Part of a small language model's weights: 5148 steps.
Each number is 500 + 40 x the weight over its row's rms, rounded and kept within 0 to 999. Layers, rows and columns count from 0. Numbers have three digits each. The size before them is the row's rms in percent of the matrix's.

# layer 2 MLP up, 448x160, rms 0.172, rows 244-273, columns 0-159
094:436467519556492591533503508608482551451452538606493522481514413496492523485484563445501531510508531483519516455499492426493387496561531473482562516435464534502548511522475523462505505546542547447461467501535540500529496462475470563447550480536470481492461472544585516461532478513438487508460522503452528539563483487603447540481494481432464482462532585536456544552451511513470476490487514447459489463485483480500534477453482605489527509491528496516476476541487530496573475449459478
098:495515529520519450402523526592482515383505463487548530467474494511499512449488513426426491501467462470480524469455529481479492509492515457547477463514444552464461484509513525471539512449501452489519558496508456522443486441546539517457475549363501488508536512485462415554566458519530464571466504514453547524489508536483546451476571411479535516483576489487504491486540514561514522442492490448488504519516467404529484560477497477463460389492530535523441513429472546470507484546498488
094:524474562448439509467450529491489496506494508507449523475580458463487533519451494418506481596535444382487517553490439562493466496492510517526426479530528481555465501471488561474546449459576559503511463472521591500446481509480472490461519501508480460509521572560503507510519521519498591541506501475462447446450563497509522449509547505574470589547471538539389561521476554478428500509499493536501531539464540535485465487509501450518483461487430455479455510482494513574473537538458504
093:415516450539489449514582490473489551502476583422416522521467537491519480489478472477463537474497516521573469453509558451517461532494498503477464504440528538551521459517565474571541467472475537480530492477459538527466464485515467488555492553468474495434523478470485473438516551462534468452475570495488543507506538539506532416445486580484476459453530541484415519517508450472527558570436480461557478500468504476421492528592457523502475574519547483574481484485435513524534507415446522
092:588515434489562511547485434491494494577505523470492549519448545520483406520423495488480482565571453457543480543529494441457490489497393479523464511572508523508515493476509499589534530460500551518455523495486508492504504505486525513534473510469465526579537421399472531523498467480590502549484494497506490523507553512439461498555427540481504545458514536507484452560452505530508540533468525469423427544558457539443500479476557580453477482510549475549498533502534513470486531533576465
097:542464556416477530449388566511534538515513492489473488488534502539482493491545509502445549499502515521535514456517566482539447550484451532506493536519450578524466574476470483571482528473467502549458495451514438542497491478540531546483531484460489533515478487474612483418611451488488464520611522450435543506534532511612571543534543498515512428444521481498493486551521480513488546512504471475483487460444537508477482513563486463577475447505438498480504533526514479474524507429528511
102:470377460518522498581450440467541473501507588501493542451507475520501460530532501470505423510436490455461489465480481555491487506500524498452525467536570521620550527456487533407531487461474515508480444412533506547469529489552543562506552528462477522450511460562443483472447549563453545458422485492479557521558464409531510496483437505497480500466516512482490512496447477533505505415546467566517490532493491506512580479483508525443555468519557523489449461536543533516526485497521505
101:470510459521492470503555491547529505519464415530526489567562439468508522513520488471538512491527481527538581605520473495453529541482534423456533527476522489544496600520517508521494487545521557486516454494508504450523505470526497508470553545517487559512466426455546495498587585560507510454434565522469454446482516531467465470527518512392521542484465505506522501533481501462574498455438454497531516472553451469518460493513461556522505556564490414461539548566474521514588562429506515
113:503511427486466515542576511454533503431558475531464525463436498569504533501466549479470583522454485572559580490466517514607486530484542538489499513494526490540513548483469521510598501527474501508473434507535492450521467491492448594478498521522536474483457484566593491553492399487507501425602513520453425494444493549512518512447556483517544502547509541529524505545427527514584491458500490512566559450482505465455492532514514468494503477487486514408500563489458500512529508484512516
111:488476447439458479445492431502513489563504463465500519518507471553447459508617509514474469517482524546548528532528447520513497500433478496468500527523464521434446513460565534471421550498447448480534515460504454454594438518537495536539507507510541430518424472467486563508463483535531535533535476478519580543458499493534526495503468509458498488530471514476469517509530605402480529464539456465526393607524494453445514526526504558476460492518540475473475545567448505451537540460470511
093:473495567505452587493525474495474532544494462508492495482490515441538481508570488434533577495550578457560507476576541483513463517518503456470527509498452559515523479453532538570525502482497464498511491440550532470557533552538481477595506531493481490484444487549491457520553559514597472461474475485474436495580501518462511510536535433481496493505413456523431489531543534605504490481554449420535557475547542557485524505474437456449513533474557510503466578524540433505544535482495507
094:530520567529432566481467492505544453467472454444447504528507520538440449515541576520550466513581525459522498555452457496501442447503502469533507507501481477530456479508525576521554507528444425549517518584532523499531589646487487492424561520523574496533543506508469527498502526491529537486447485514517468488531517482565534458448454537522449520511479541534450500489403548527460487510526450537473513513520508482531474479545521497515564461498574477482566506523559450496464462487493596
099:499527629521495446501558515452504404508520541527496506500500481526513457542384445451480488493451509480491556502508493486499538416548448486595515469542575487434469504485590492501468511518547455487478467516524469533441476557443527480509543489525455510549528540542510549535572499478508554458546508539463410548541485456471518499556545469531467457493515524541515475486468496539498506467446501494487499574464416508539523473499524492519485570497450479584502497518425561515544553488490428
099:514534508461501520522481540562539497462452519535540483513509489594535494461514484541508516494516536465550480531502486553500496536511431470466503464568432562388526492512408482472472544493512421487504476485492498468566524439524489482519493486479504515402548615548554504540448531433513533477520511483507479485508446444548455556543555448449496442481440521530435510521518504452444519429492526604443531470529468452508481504512494483483498515408504570499497467501472496516540459489391522
092:545481523535507508546472516497483497476565485439488549467452555552467605517550548530514538520532501483498540411598447529478476439441523508525486479534535456520473493601520421503460529509479448519468543566540488555530457525512467511449561485476458520501557464499476441453509542538461505499442509528529553536537453490595447539520480445472458475418507516556428488543530427496494511485510547533480546514512451479489485486487441497465455453475470464493588439530533574512472485563482477
099:489452541506435500547546549511595543534372512490460471513531457483441527526484510558523490487532521547522501592490489504445500533470613479493481553492473518513524501485515504519501530461521488522592500432531461454491499520548529561493526420450461417493552511528499524517564467430454470554497455498480461477541529545477438557594479507477501497535541431532476499520537495562489508517468390513460490487444467499502528503483512553460510565575550518474543513492451536467431526510502493
085:481440476457488503520501452461484415518551428462481494511486592506434535545537568476459588544464507439539521440534455534479530558501421577527532473410482495519498562431538539516524539481439513557483480586555523494463491511524514464390496467541438467501551519474485519542488540478507591495477539502477480420489444455500511534500528545539491533463449550455532537575500461512510552518540521533490564454500464499559520559517509452492560481519529537530479498533488498520483507464527454
105:517531547465512516497518485467482434394508539484487495455475497543478602523470526544535545501471502508493503489417475480499472459558526550480464468502494546552541590558486539545533559590506517502456456472556513484530502509457534510497490468444454456505468561560445469506440534534481559404430508471471522506431507562469472475491441504578501490490508519468520444482460450501499519463589497603519495551513525513467583579504444449486471500475488584499508513499513514537543544526515437
107:507538424563504549454516512525476541517504514482464528505546508445580424509548457507480390464476488538541537449526544498453546474559514415507510542472494542529498438361483508511469555469511448522430528510521597496498458500464498525523525491472521501488564442514547540523444465541534466533508495540443515541593540545511503471541501544524571505506437539532523530503483500478470467489486410521497482435490514576511467468514452450487525483535528494446486455555571498562560502499505527
096:442464520501544556544453466493426457523458482527493522514577514585506426514559494492590492469441497561526433527455488508528486456441454541464569497482447531529538505472438512543512495456494543465415553434456475523543527458501507503479519495465474523533512495452505569518489487466454590499543482412555507565538441526497542448537482524554491447499523552587522488416478497481534514547578477506472456541442473460519513466529566469456520497456510511510473511549447520529574467485528507
095:458421515476440551555548449464508578519497546480505535544522510472471538455540469511535504567461523515513531547531584496534481574505461572492408456499558460550548449518486463492556494542465455441540489441501506433555511488531485501479483514498407541420494551495542466519555520543563536441574477443456494522493483476532488528534524445483491502514516461422504509589466485552479553471515448528461550477488468539506440538556437537462499550472504435496459467523436516513548501492471533
086:508422528486434505553464491483511461459460452514484439456451456525477559545429492538470538489474481486470507540490481520562489582540590569454475482525464567477516470501493437510476468454488498497505479470514516503516528545518443531481489503472575520483560568380512505490505529512509476487515563494477445545478540453555458533477459497456518542479446578586556489542501449491570591548487460565573575520505534504523526556510473517513492431468515467519524554568494478531525451573518502
087:482452484454592486527500477559542522444453460530415515505403488426508528504453508456497533524504490422520494510536492484504451470471561572576445509468535498570481484471521536505549486532574527466530539495545495545462469498492444543436566529554594546447509503553522563506460525526523486553437552521497493478511477446531604457522509533420434498479513465452464502523524395546449502498525535490501523489522495499486517468555521515547521476504439469422530527507465470475473545458490457
099:524524486476524487506492471477528455463531536471573513526479456541521510494432568480428476507540508527508439412496505504579509499551541470486570422537507485548410569516543521515462455472474432529527454488492549526560533401494532432516503505436569475518453460550462521501495493465447551469477449471424497480515521572475484499469526517581569416532464495466485458448506527535471413495517486527510466493444502543428477478445479509493479475516395513478542497486430518485520454483453473
101:559552425487509551493532602520480534523566519505497479505549551516546465492491466502485531461522460522449520498441507469509491515479464557526600491474463525497461492520483413468562554485507397431503486543497466476482503531571427499555445440482459520437440519489521489435562515514438433506509541506496485458567531541522431544569509460484525527444429462533459503507467460467540489507541485508470512469487549476473517487523565572486522533493537510508582431521481569484476542495450581
106:463533553482508402450502498496600405513547405468459474537533508464514568428477481536487489470508497483511488492505441547493497508545523466534465519553385476516497512489468525500536473508499526569532472510489549567414520531487456519543582481473526539516511484539476503502461475516507527474449500514516580553503527503539490438498492511522498520458481589496498485561418495537466499464538487439506571499506541577623492473535479562544465518555498538469523514497535476516437486587464517
100:442549464480526520496495539470517524483530543486518543480532520515547467497482514513485491505536462573483514549559445514554501453569452524517537505530503540437513474538563510590452501457548470449420487460446493540416485478449441454501515453501534536517535529447522463456489426397522520497550533553476575547469502450495523554495489532466511554486500524457437494527441490509458552541449485498524500493517521522583434525572448482486560471465514554541407402479484537525525513588482490
098:530456487552513442526434493570456505483555496512546554522538456496487563522498479468434495441536435462516568492440542549447403399522490482538462482529568453559470470453512449515533545568482564402506469553536471442462501514509457525512550495561522543538505557472523478537458540501497461494511558527538465458531541508521482500473495473532425510522484502499458500526554514508544486466478525604533495537533483498436499468520492460551430447515547529516558536521527411547524496459453525
109:486496536514444533512539479566563471500422588524522494459402483486486483567521482483517425498474501483506485528525550544415524455529541507510479490486553472496482492519496531529501468476483429521465532530442509492520572499549563508507593475560490480497572495490433447508514516543524537480510587439535520496444518539509525589384521480512495496502580526512471518512427468526442443529535483526469479579440480522504504509495457478434489495501482403452517453495476406513481440529545494
103:488518483462426492517497545481517531496531409472491478509545550451469461519472570479494441452492453529479484483543527498529538499496431546541484551520457506515487510478482490555518473528531453534498636434480463509501529481420471511535453600415537551488522488457497520461489454408463532546501478501552452432503470503456476454505424530516442479565504492493461491482584526452498452468432540497512588528491472417492457555493487477484488529514445508571479455546527468486532538537504582
# layer 2 MLP down (transposed), 448x160, rms 0.155, rows 244-272, columns 0-159
095:507517477533591529493489459499497457510473527522509459516439535537399514491548500531455491586531477520500509513457560467534512515471460491451568465493521429538489582483492471525476552471494496458473473500566426506556452481520506443543451490515557564455471491511383455491460449529522453490528490519590461553453477441499513413471556493477471504523449414511465458493527485505451465514493551512490534490488524462491540496461560389543502476499517452476468555552507435404522483508526543
100:540547421449565455548591540492502579467501496472473460478531487469513403518535579457519538511474483497547543535489534500538543511505487555527454504540489463529560532481563487476510553452501456482514543562497491502544565458445454507527481525488470466490503509491448507519445600529439500487483442469546568446555413487502493480493526432526451548498497472456444500484545500508503508488554561488445554512517570506564442568546497456484476547448478503559442463435549477510439518529485454
099:503484474470536525529500520502514543462524414534490425544445566504553456507507513471498534458434499592444483485527532568464521508462480469530499466518460524497513441463497477506468544432476443475521520526521480475495582517493479485565502509518508553487468545394453461502506534509493456563417527543477456471468529511540477531547426500459464514489554455466444543470449445564619504501505456482468540469547508526490458441539424468382470541501415497479504550495502481533455484530445516
097:491432469542490580483459498535566453557448465544519505545486450536419490461433500502481496520509444530543553503575489567453495425532551439474507517514476515485488448532456555575457462501554482555502523506484492463549489477531509449522484410451528560518540554523571481442513538500508495458481509503481482498443448572437474499537462468537591461452486448544567529546544491558459514464501466560499473490512480462494463500516450500426522494580555488515518488483447574516500574491445484
096:442458520444478610490434478480452534489537556459496498523490464494521486418488403554526513525489512520556508539477456540481483490473493493401486516485567449402492470464472514471448462499548459441498499504538452486490494501522528499518485527496469466461512478496624537488453529488514525490517395598486540455521515515495527439469478470539527522453476532417593441540524480506576563502454472485551511560488502513494441474504551430489500537582540473552503507507476523529517511484480547
102:520529527529608455575531491495515529543456494526468547474477457579587458503565418495502461494464535470581507562546501508465509441455426495542498495563496409467553480496500451423569517520556504517540540441450501536501516528496446541486458435467474412508563486504465559467506511530557436471463511476531502497514509459475516507508497459555525471524479511494492479559464487441541460509541526456512485530538466538499471547449522576546512484481542480449498439470484455526538472597512442
097:514469565493571506526483523478449452516502525559490490497501515558535517504576534474546443407527442510482495451515541510577529494509487483545489532526547485459468430562526461460487481517476454563517474569496464464457461455490549510491535542510494489551505493459435513532542505465552565487516413500448497476581491536486483508561537481511516397505508539451444550508695537523461519517535480467484516534500469467485487442449504538537520487427518507538473458519493470494562489498553470
100:468499544498468490496512493517458517438442497470463427457452507458426460526482540501480555517446569535521546439438571470505539553512418490499550570585475538481492398526494501546572562438500467470537515534477562518526517442472514480501538540494507506459506508515511541464494392536513476451577506463530502509450486551462449488447418544547494480443476485456569461501446495512506545537490585445524486449465480550501478505502482416536556439499535486530485544522523462510527478556505491
101:501528516513509538488526564524542582524477519437468538482508477522487490470445519493508520467537395488523473509525474486473528484573512444546456464464529437524442498449548466487466486490474496511523411566491552493503512585490539520502511513448484560550500480461506511437590527478458495499445627509544468523533480516472502541473508475513550434413473449492539478495513459525470518547505471447484515545546550539476605543525554555465517550544378450512476471551507483427462505473503523
106:520457532454476493540456435498508523560447475476599453573570471527504455429436472477477546502487486529531541537461523535536526467491425499478512485512521566521467518526501533500461499472469438549400527456472456498517496482514525475514465481486548528482480476522508526569448423516534476540431534511479462536522560583460423532527530538505553525437523524589511519563527556504557533471529463464427497552504524452526528510559513482511470539552453423451517501499520370503526465507508485
100:520548520448600489507522483435547441482493495570460482527553538499460499460507554435509414443578493472481504456494594518504507511498547454555455517519513440519482523465451469430492523515455530513560497456487537543528515506511529491437489435559560495528533472488477529506458461543516562565474471511475458508459493570498489463477480493523572501479552525478552447520527415456538468463401523510502488540461464518486505456522487468530433584466505496473478453461418580453489559463564500
095:571489510447410530467499553524420476475502521508509470452475423519458540518477527509532494489484531440518501487493493548508417506535530478425548506452523531469444474406513499515470536452465474499560422513512438504474494548479468528499451562543508477510469541513461535513446548513422489482436463487600548437496490513518438518504483499459509463554521539514474550483510499496480536489528412513520434522517545533558608535470454477497462557499543430531529520450542528576471495500433414
095:543509514507444466499508545531579491475465437519454502556538509483465478516475462462502525404466526439457547477583479480440489528505483472580546471524428560505475519542512481464517493476547500477532498547480407473455542539527544498529492482509494534503476488610451548558471552586517502461441499495535462486511453475513470473566519494499451531449460523550490467449313480477505470519425492480511547473509478570508497499482512499471470550539536489582497533461521506515506478490550480
100:443456478509539469490509514478513461470472476514518496508440492539501596552528503520519576457481411476472459524463498522495386402437520429478556471544586508484484546529510417537525497481529474463549490479492559402553506497573537525490465502453559507518477506444494472546455478504521504466536488490477423502464487516546423495453487534500498536473478465509511509473465539517495511547454505494474496494512584518542444479479520520447424544505556593433438452416491484477431518522470516
096:531518498596529537567457509404523482500439469521479488508483450484479485502487534477552508509510472480523462511433562526514526563472510518486452469500574514569510572463476455517475492424452474436542466437533499513534380541421530508453511522487432507494491528540524458480516458553528465393461516498442464517533466531521535528519486479523535456459462572465483526478505516518514541577521493520532498521564512491525437466459424472507455507518408449488421503538508535505452498473475600
099:476515527480509461483538510543463587486484531520523522506544476481401472547512469489537463549583529509554601481455544476527484582447511473521454560493500562504442494560430552501517521528458502514418436484490485499529459527434474481495506448560483498624436491484451471568482562534452531477473467477487540573540562472518541467556520549538546514530460423522488515468505495479497492463433479516512491490488527532542465528544447486456428494464551540524538527511507496583452456531474479
090:528513500503465568464497484510457427480532512473488543510547409450514511492485602502581477503565507564484466528455587471574486469486499484461502505537583483537480469470504496508610532507545501516528491467452470514459485567479424546526512538519535448510469520499514481419471466473508570467473421526475450572476514543481437527498479445505491477509515552575512478445530482505480511526501481546500423557528441528483506463523547537539444530452514536479565606479456524466460487494425538
104:561530522490512478478502512483476449487468457481516546491534534553526567597534465508546490532437553486519516456453580517503470538510526483490442502514451525412528459465522497513586492433469481471552540544498446555495420458607541453524485493502527513471475471529523457510511442490527412546517502542490590488489521516454562467484547435540445515467501489488512496519455444444463536451505505593438522545457534564480473489487492454509438427459490501460538475449458525457414510453520486
104:512472497494468509495528489501536503514531507591465496514537506583504500396489505501469491484517460478497495552502503571457533506522512460513491516525527480467493501515535392565396497438462497539495511528529474515562507487422433446535482503548464495472538503429526544523499547487568471449496569559488479496507419469506418477494527510483477496545585504528516353488435485457498509500449428510499580529438556466443499437538513482512509491537491499443530478525420504550495550513483572
094:442513530530531516534527557516415517473526508541465474456579544496470495531511459427487484493481527515468551444460543526434457457504511495559550454557479427449557470462563548538458475500552570549526570530487490579461447485473480535490453538467527452581494526479571524468473489497496471483472540446510543447502426515513462495525488469497562532554532460429494496476467513465502544448573466403500506486427514437539521455492598519447474583504525504477513455502487466485530489503495439
097:454509481527490547511489472413570499507452474503544477452432558552488475483533523534486514525576474504548458503469510452540497508487451511456510550474512444528606555505518581533513537484504521520502447413509541513456565500591531577546433499489553549539526479457531481557540513449541497489544487427433490513542525494432466487532530487458449448445447512474509502619597543515587502499474486470491476518523426459468493478525451497534490502455535465515493557491461471514516475495485547
099:510535431451509445473513522515577492449454562525531477511478525466501432499602523497528505575508547502536442499515528477481582422389504469504522538504476464547506517522514560434473536535495498498531443513531489486475506556516518532546464480497478509493484435626454476583460531591468554486486484453533574530539550513516543517518464526551529468524516466447479524546481564471520396444482458484497433454533502457495459446461526534502513539465472472473472437571496515500505498530524502
093:478490444501418529495538548473461536549507500466459497531460480530497527489494520517479543559538532508564490577512472538497460550507574433505548489458495611450547521525463560620471532583490557525461482568451496499462506493452596475520497518485530546578489482535570434500512502539424464481513504491486487546493436498542512535485493486497538495567480495455483440505472553433522469479420444492492518493516519514587580510529467560440566487526510541519491485478452496514541550444508499
096:472473527565527584530452484519561475579497459459467410478489473489500528516497512453550457550493455508488563455489469448438567458491468518538472514429544537481506520467492586497545451573489504573554618489503523424454377520496532575504462486521460496539453430492543461480488550487527476486474554553555474559492529491509484504527452430487490520510431452534520547544463474420484520485469511447481499507516526449492516571489480540499491527500480553515526551508498502493578504477528491
098:520476439526527544485483440526446531452498471521553491555523541490529460403485515543496514422510461500504511484466551465485552513511479523452481540486456469511474550555491508476519529483426408544542421463539508468477572568422537476414496488550524424416453539521384453498508513500537515524469535531414525442513531487509455552444486422412463508473487517468530519521502544496530476509474381520495449477547503522447496522482551491526503484529556497506467507521501530497510562545517488
103:473486494463518636458510475523418543500460538472450506463525478553511469512510453455456466497465505446445469554479532526541555445554506454449506477488505479482477444458467474464453500472555485586417431483452460526433512492531519559489457541506456436469452511440537469440472474543449508422509466485490495470561524518524468513526522498465474511521519500505438623434495457479490506545516491548521428517580505420498519466464483438461562429462477505466536459479543515489485522487532507
103:573462498502481462496479483535516480527450443464466476506515474516476532467545475508513478505480501481471527444549538552459618486494565536421469488492565409473437452448505482468506475466477518459481507529492509472524532519504552470441466517535488486550509442496628527501490548499479403408540494466453518468519513555511472499562457543428492516476491459524531428500451476550566501489471542519511447491558487540492495439450501536548497571557451460454569480444458452455472412521501512
100:464451456541454500545520469565504508543533479479478472461532501588497485471418532479517512483453521454522543515482522458537486530417485508489561431520490443562393512487511528517490445448523466436502491493479531484487517458549537587449524546466444540483531433453476497486472508462551504544520463485564534495548457447534546459578469449450472557514534557493439505522465502515495472472501524542472471520572504462492461557490458478426569473518474476446452451493516605519515525486406565
103:503485495527584553468511587500591517513501514487560530520472511455516433539518500540578489428541453442456548504504444429471539569491486439490499492514549535499468520585504497511511490465568509484538462450477498508465555514455508469456496500444491563474535512522442470580498457487505443508471442449524466477503532454520463564597518475531528470496422470467557529494469448446512453552556479573551466482517513464436480492556550553531518437499519588464462539486559560472501505513496515
# layer 2 MLP gate, 448x160, rms 0.178, rows 245-273, columns 0-159
095:545580459470500504441531519553532471406501436465526532453476511430518466486542483433500460424522423520511510499494531539529456487448534522557452456548462548482497465449521474499440492402499461443492558556547434420464513501471516525539490463442569514557507477495440426465544542460509478494434459457584484503526519548517518491509459402519481493529507509501471522472534488509478523519471538468557509584480489485543484518532437468435527475499440459520494524420429461519473508533537488
088:526504523432454525588518499490517557485562460472560475516548424409570427540518520435473535438538491549497460536543485601466487480545533516556470516553506534546484504510512436522492471456465509431470528471504584448494515479377446502566529499509506497566500530419443436514487484488442490522437488472491485482506462502501477534489513522530505581502441530489432569512461541563501502552468499569461495532526462492480491525524452499480480515506430524461436530504510446528543493544511471
095:475505497481512492548459470548478515438536575534465476484505520473496525569559438457488513540486529430501458498504449497462487595495471533486490483501541478505570452508480507468582568553505538479439550505479514605461530489445556487462579530485517418502484588510560492507440442533541490512481447474510446443475547425554600497490459456503459490521442489444417558484509492513520538473569564481484481493475492486507477575430437482496533515508439501542525485478508455511483483529568481
099:552552608439530507490527495559508494509564446500462568554411500499522517474568515488505368518461518421553493462477514522499552568472407492573415465511601517475458567444410482513470458523514487483471506439401474444480550484486507518483515471502511476549484530444466454457518505507459511539472455477485529464475498488487458462516541526509513473461493494541475446462536574526517478525534435529465447484507537477530526511482448545529480485501513548440470477501479528494537546467487485
105:485518472524529470477488524511508538433481467529471440544480487438427598526520500450540442483606479507559530410519465492535541588456529504471463470497500464529484414466535442488477480478486567473507482560591500489524446510506517436462531541533486462464486433481544514561528538502562525465438533442523429448474482499583504514513485478523517544454497496490473616526495525490490480512456551483522484533547545430554473549429529493460443505481490550510524474469529429567509493511514476
106:527567539509462482413564467530459487534513464421504474459522442473506516434476475520519578462543562464531567478472413490544447440522499461486532502531442519480456499475523489491448549522455511509526484570531497415535453491460469522500444453529542437444471547555489511507538464481538487525482529496491465520472614556521480515461524544508519514417479477533525541426450427422512503520464594520539468498379511572501503529503471478467471500510461514509505560475482519519468489533541515
104:484533482535544472510453466523558518500495438520508515529540487508512513564525431494487481531546426430487433470554465527546527494498513433507472480529526401524513562465471461510439440504477524541438486465429485480522489567493493451527526472498533429590413523525425421486508493479491496468501497501480532499437503493556461489565574453495589530479516517497413546507515580538478461484503485501452520525520544466480523470453490532404534456490451559501499412505582508543469532442490539
112:537521492489485541511555462439529537460543514476498418570494496525493477477562547459568571504447469511480502477528506459543492415475505471522475608506491501594522431527484464499480535445452527591492410440428510458441514469554421502481421487492531504489468477438512502535462460510549505455498600496513518451553430506498552483450508467542479463507479573524499497548527523467501441435487494540429541458478443510508509476480526495525506448483487500492550504479469496481556451467411513
117:535479571550557506508526605531519466473493487493478488488509494417548515489418508475607519442485484479512469469573482515462457517537507488564491456429524470571542560526409489527551488452546548513548495532500539494455501536464502507437527470492460477548592559487543496454549533507447464514527495506531469510520527491444559536507521477496478525479484502558537507510499413543459468509513552501562587454487427581489454512500498556460538525460495515579565528434557535512463507533534509
097:461424374440574430514525504492487515510522500478473511574474534521495425464513513493508519499584456562504429492548469510505480435538558533536523537468509522453451508567478478455484534549526495454529530524481463510554511500566460553485454486510550499495461475450462567532445533514510523513556495471513602456497491466508556486489540496559525527483500466465558464465531486394435491472511561522463531515452520431503503463564488524522466520508481486530568418455452501461496584505505566
099:563521524482507476467521494554418494491522489439574434493478521447498478462510524522483503455522549454467537488579526544529564394443527500536464537545425475550460548493424522485547546509464461516516477503426494535506501585506476548462485523565494484539559551524549476447479493541439496437543472420552505460449430518545421550481509467501525526504450509505489505438463512530490505499478502474535433499540558449521501488467420478516501487521418531477507553431533472518460438535479425
098:527484474493522443540380532469511565493491456519567542527542500434468600510464533482539504520477481483461575571542525445528429500515454524499508475455432545571506532529538548471536466522516485559519524515440479515524494443440477446485491465536532493630494501535548545438532493579498592511454481447549483471409420437480531533481483503533477535495463524440515484497524544460493453461491491448488480486523443475510528504485515459484453471573526481508494533480550438467523473482494520
100:472484432503572495540436476490440502429513448477505423519513449521423527501519487516509522479529491529488460559574465508496529443446435468434459454524448511463471521530469485451428430557566559451589512483411426514522535494538507517457485394512564527514496494449518536526524484544458520483463476480512498574554520480482466527543500512518502489524469480504548495457580478522492496506580483468543487482456484562441484460540440464588493474461516584505486466460536464492566481470501506
091:564510509503474443502465466494471496478447501402438509458478506509530519552521527479429530468542558477553454549518505489465439481482465527525457468482499447524512540567485466547610437520503518463533498432586422536509518504545489518526533497477470487464528547515480521506522522434487524543474502564544526561482504497501501462411489424571520505517518482514439569509401445523523534429525411434514489553563467497468559514507481515478440556445512504474536505519481518507536397493469454
104:522461482479582511471454495482467487502552484523465474571465501506528509533563466512431506559524530457517420450449443444538546481504470504468574497524483539488514507463467473468453543558480485530428536463507495514492489491551469559514463519506528556367516483404526442486454533523576531490525562527513482436476495470497537452476492531595507503498513575538504495565435487518507513504503494507474545485510598483450539442504411509526571472553478499553482473493550456548501485487537597
084:492504493617496539533485496514540517510548538512501479487492476451533503511509487555482506474500518467427509531472548489487514446436596472483522518594481538511503510566441509479426542454624462482523459441482500420471501517478474565549572575420523504509491517557454500545509513530479547404534577524518471480452555516498445484480507479493540523530498467489537469497479495406515454534502443473468518524546473469552472470522474437469480470519458502478452466424581524451519436499546469
104:520563533531494542453572535507473524491495525537486429458447447556498537543529472542464459511469511531513625399520545544542470548541481493471502496505476455438515493531548486379478416515544495602472496549499446565542460515449520492453483511414463504446443455538525505450577485484519472498529462515508547515547529613505527530522475522515571490491541519503565486498482544485520488568520447505467420495534511505547528485487527465529481542484531455492426518521501501472501524472483514
091:410531445484485489513451512459494511480549560440529452558467549392451470571518457416519471569483532466516503513531527513584506551539544511483502456472509512463570451416427541470487563530459445454444568511476537491521412492468524538488550505543472505539524436510556481523462496487543506568495530494591550444406537515508520481492449465477492566520523489443483537496520516499453493424541497466551518498516491492509530525540500566552474509471456549524518529470545523488434514505517497
097:498531536591555555550425477460461445543511523541504491520517525492503437583560539516542475482462549492440460449499484459498487508454550512509557431568462526468499583487483502529503475419470512479479527438482459532474514442537562554502489506428485500522513553454484540510478579500496571525547529484541469551546442517517473478491493498603482497468514515534536440478470458515504497510542510494470478601437471468608520470491503528477519501458489466558486518492436491603588483510523487
095:554550491463499486424495554500491517506468435507554472476518499548520462543571507502503563432490528474523428459448498567447407453461579527532504579531409513489449535520523483494496490485465493558482467547547466519503461578443537458467507451569555489476489459554517582485484472476460496541462488541527496521512509489524511461486490472557515540482453476515516524408500475440502535539566489507529476489545491444501605515485597487531538470475457542508535523482540455432473472569510426
077:479520512466435435553535490479510467453423411480515501513482519488481510539615493452533463525544420456552477507507487536485461558501480453469518529512516455565524525460551573573488475599524492477526555539512496548471517439539516499483439488500509518475506516465426547477485486516540439528442513505444533517468512494484443509566522514428511459484517496523500482516492530479510497511513400552546527427453472484508482461539410548544536604475537491526495520506505521448502479498637510
086:439496490538514540504452444437537538414492505479523546479486490490499445536510457528532507546407488471536516404489549448505491546504539509530467559487481534515532492559560468440516557517464514523507479533561520532459490506519574443459481543513519452443493473438500508462552482495463515529450478439456442473494514502513454512504490510455475459546478467418510477524466502455501531576540567486412494430498479585415471496573518496470493472501446535526481514495424588558480533389497518
104:487523486491427567500504549525541539447596502565547484496493543560622521525500513551486516437497525476477515485494503420536537557540526510507521532393547475514536473524437506476494462490557448468482380518474594492520468527499492467530480508452517521526519555513532478544484486552482567465517490477532541566494523523472505488530502464476568443511501552561493510440518474569507472513441493523463545499432537495483532487501442501529389501539481496533529506486533472538503370504520490
108:518570557530440458518527551500533468521526547479515534416534467530427492567485519505388441577493521463462550519477492489556433510547514533491456503532555493479552504466537597495427543564491523471471554440522539464466422493457454521517502555497510548504590476506569528560495443528576543483526535520454557577524550452490520530489486533568472516519485509540479503503543481479532516497497483517440522494474471447545448490502499535444428527478464548561522490512544458509431510504463530
094:457520447502454391500537482484581492543453513559496486526482534512530465473499464409531496474552581514533478449488518491593451477465521529519491543502485527464572530554457521474435499505472467502484517500498464502561535471494489498461521466521590548483516553532550438506507504560442503434538544512558595519518481540542458471495459442472567455500457533521576529472431460568407433493522548502542527530498474453474558510455498499441480513508514548461504509488533556510453422480515453
103:506493521493507472514480457513525541461569499438491558464488451532483512450592538501556518482425485506487483421501485520459454471499454470485460514487508555531548528482509515491493577505457500447509494475485492523462551495511505573469514494427499523540532456422483533448430470406450492466472552460519478445554543470472461481547534575498423447550481532473458434572585430533479525519498490550398445490461535541370487466485526490479499547474464527505448451488559513507473482469523509
095:540482475497467481531447502494459505523536460540502463547478529538486505467448527533460543460508576454499461566518553494487483537491562526517518483580463436561395545407465444504565587562513481532493480456472452444495475521506518501519448489520491505494492549482526515504539600515563463565522489547455517476508547504498547511544461530462512476469505527460480560564521544503540447456450565550469503509547573493490510581499420537450553503507503579526488476494543521606568532504492484
103:485515565534519413482444549505538605465522526473478524444479551481522628464506478535501553535444538408473424496435447464529438493464419484537508513459431502551546452459437514524492495567486476590499517497521485512504507516531473511511503494524478495536480403455503511500456450488507489500530510536445466462486481546480488528510513577482524532486547493388494490491545553487473474483494525502519523466548460490560505506371501467452540521559505465490503448483517549463530510507558513
108:446534535536484493497475483487439531472537427485489448489474531449559476491537568463380464458536501480496465493518523455532525526474437469488473479563487551497446471499434500451426475551515534489549582491561497573569505488445530448560462531497546520495494476501558503537471505474477492560493457528504478509532433549439491484559394477515429514541462451487455501506585519480483510519432470516429576536506508443468507567469489501406476539482494555538431457507530494438513505504499501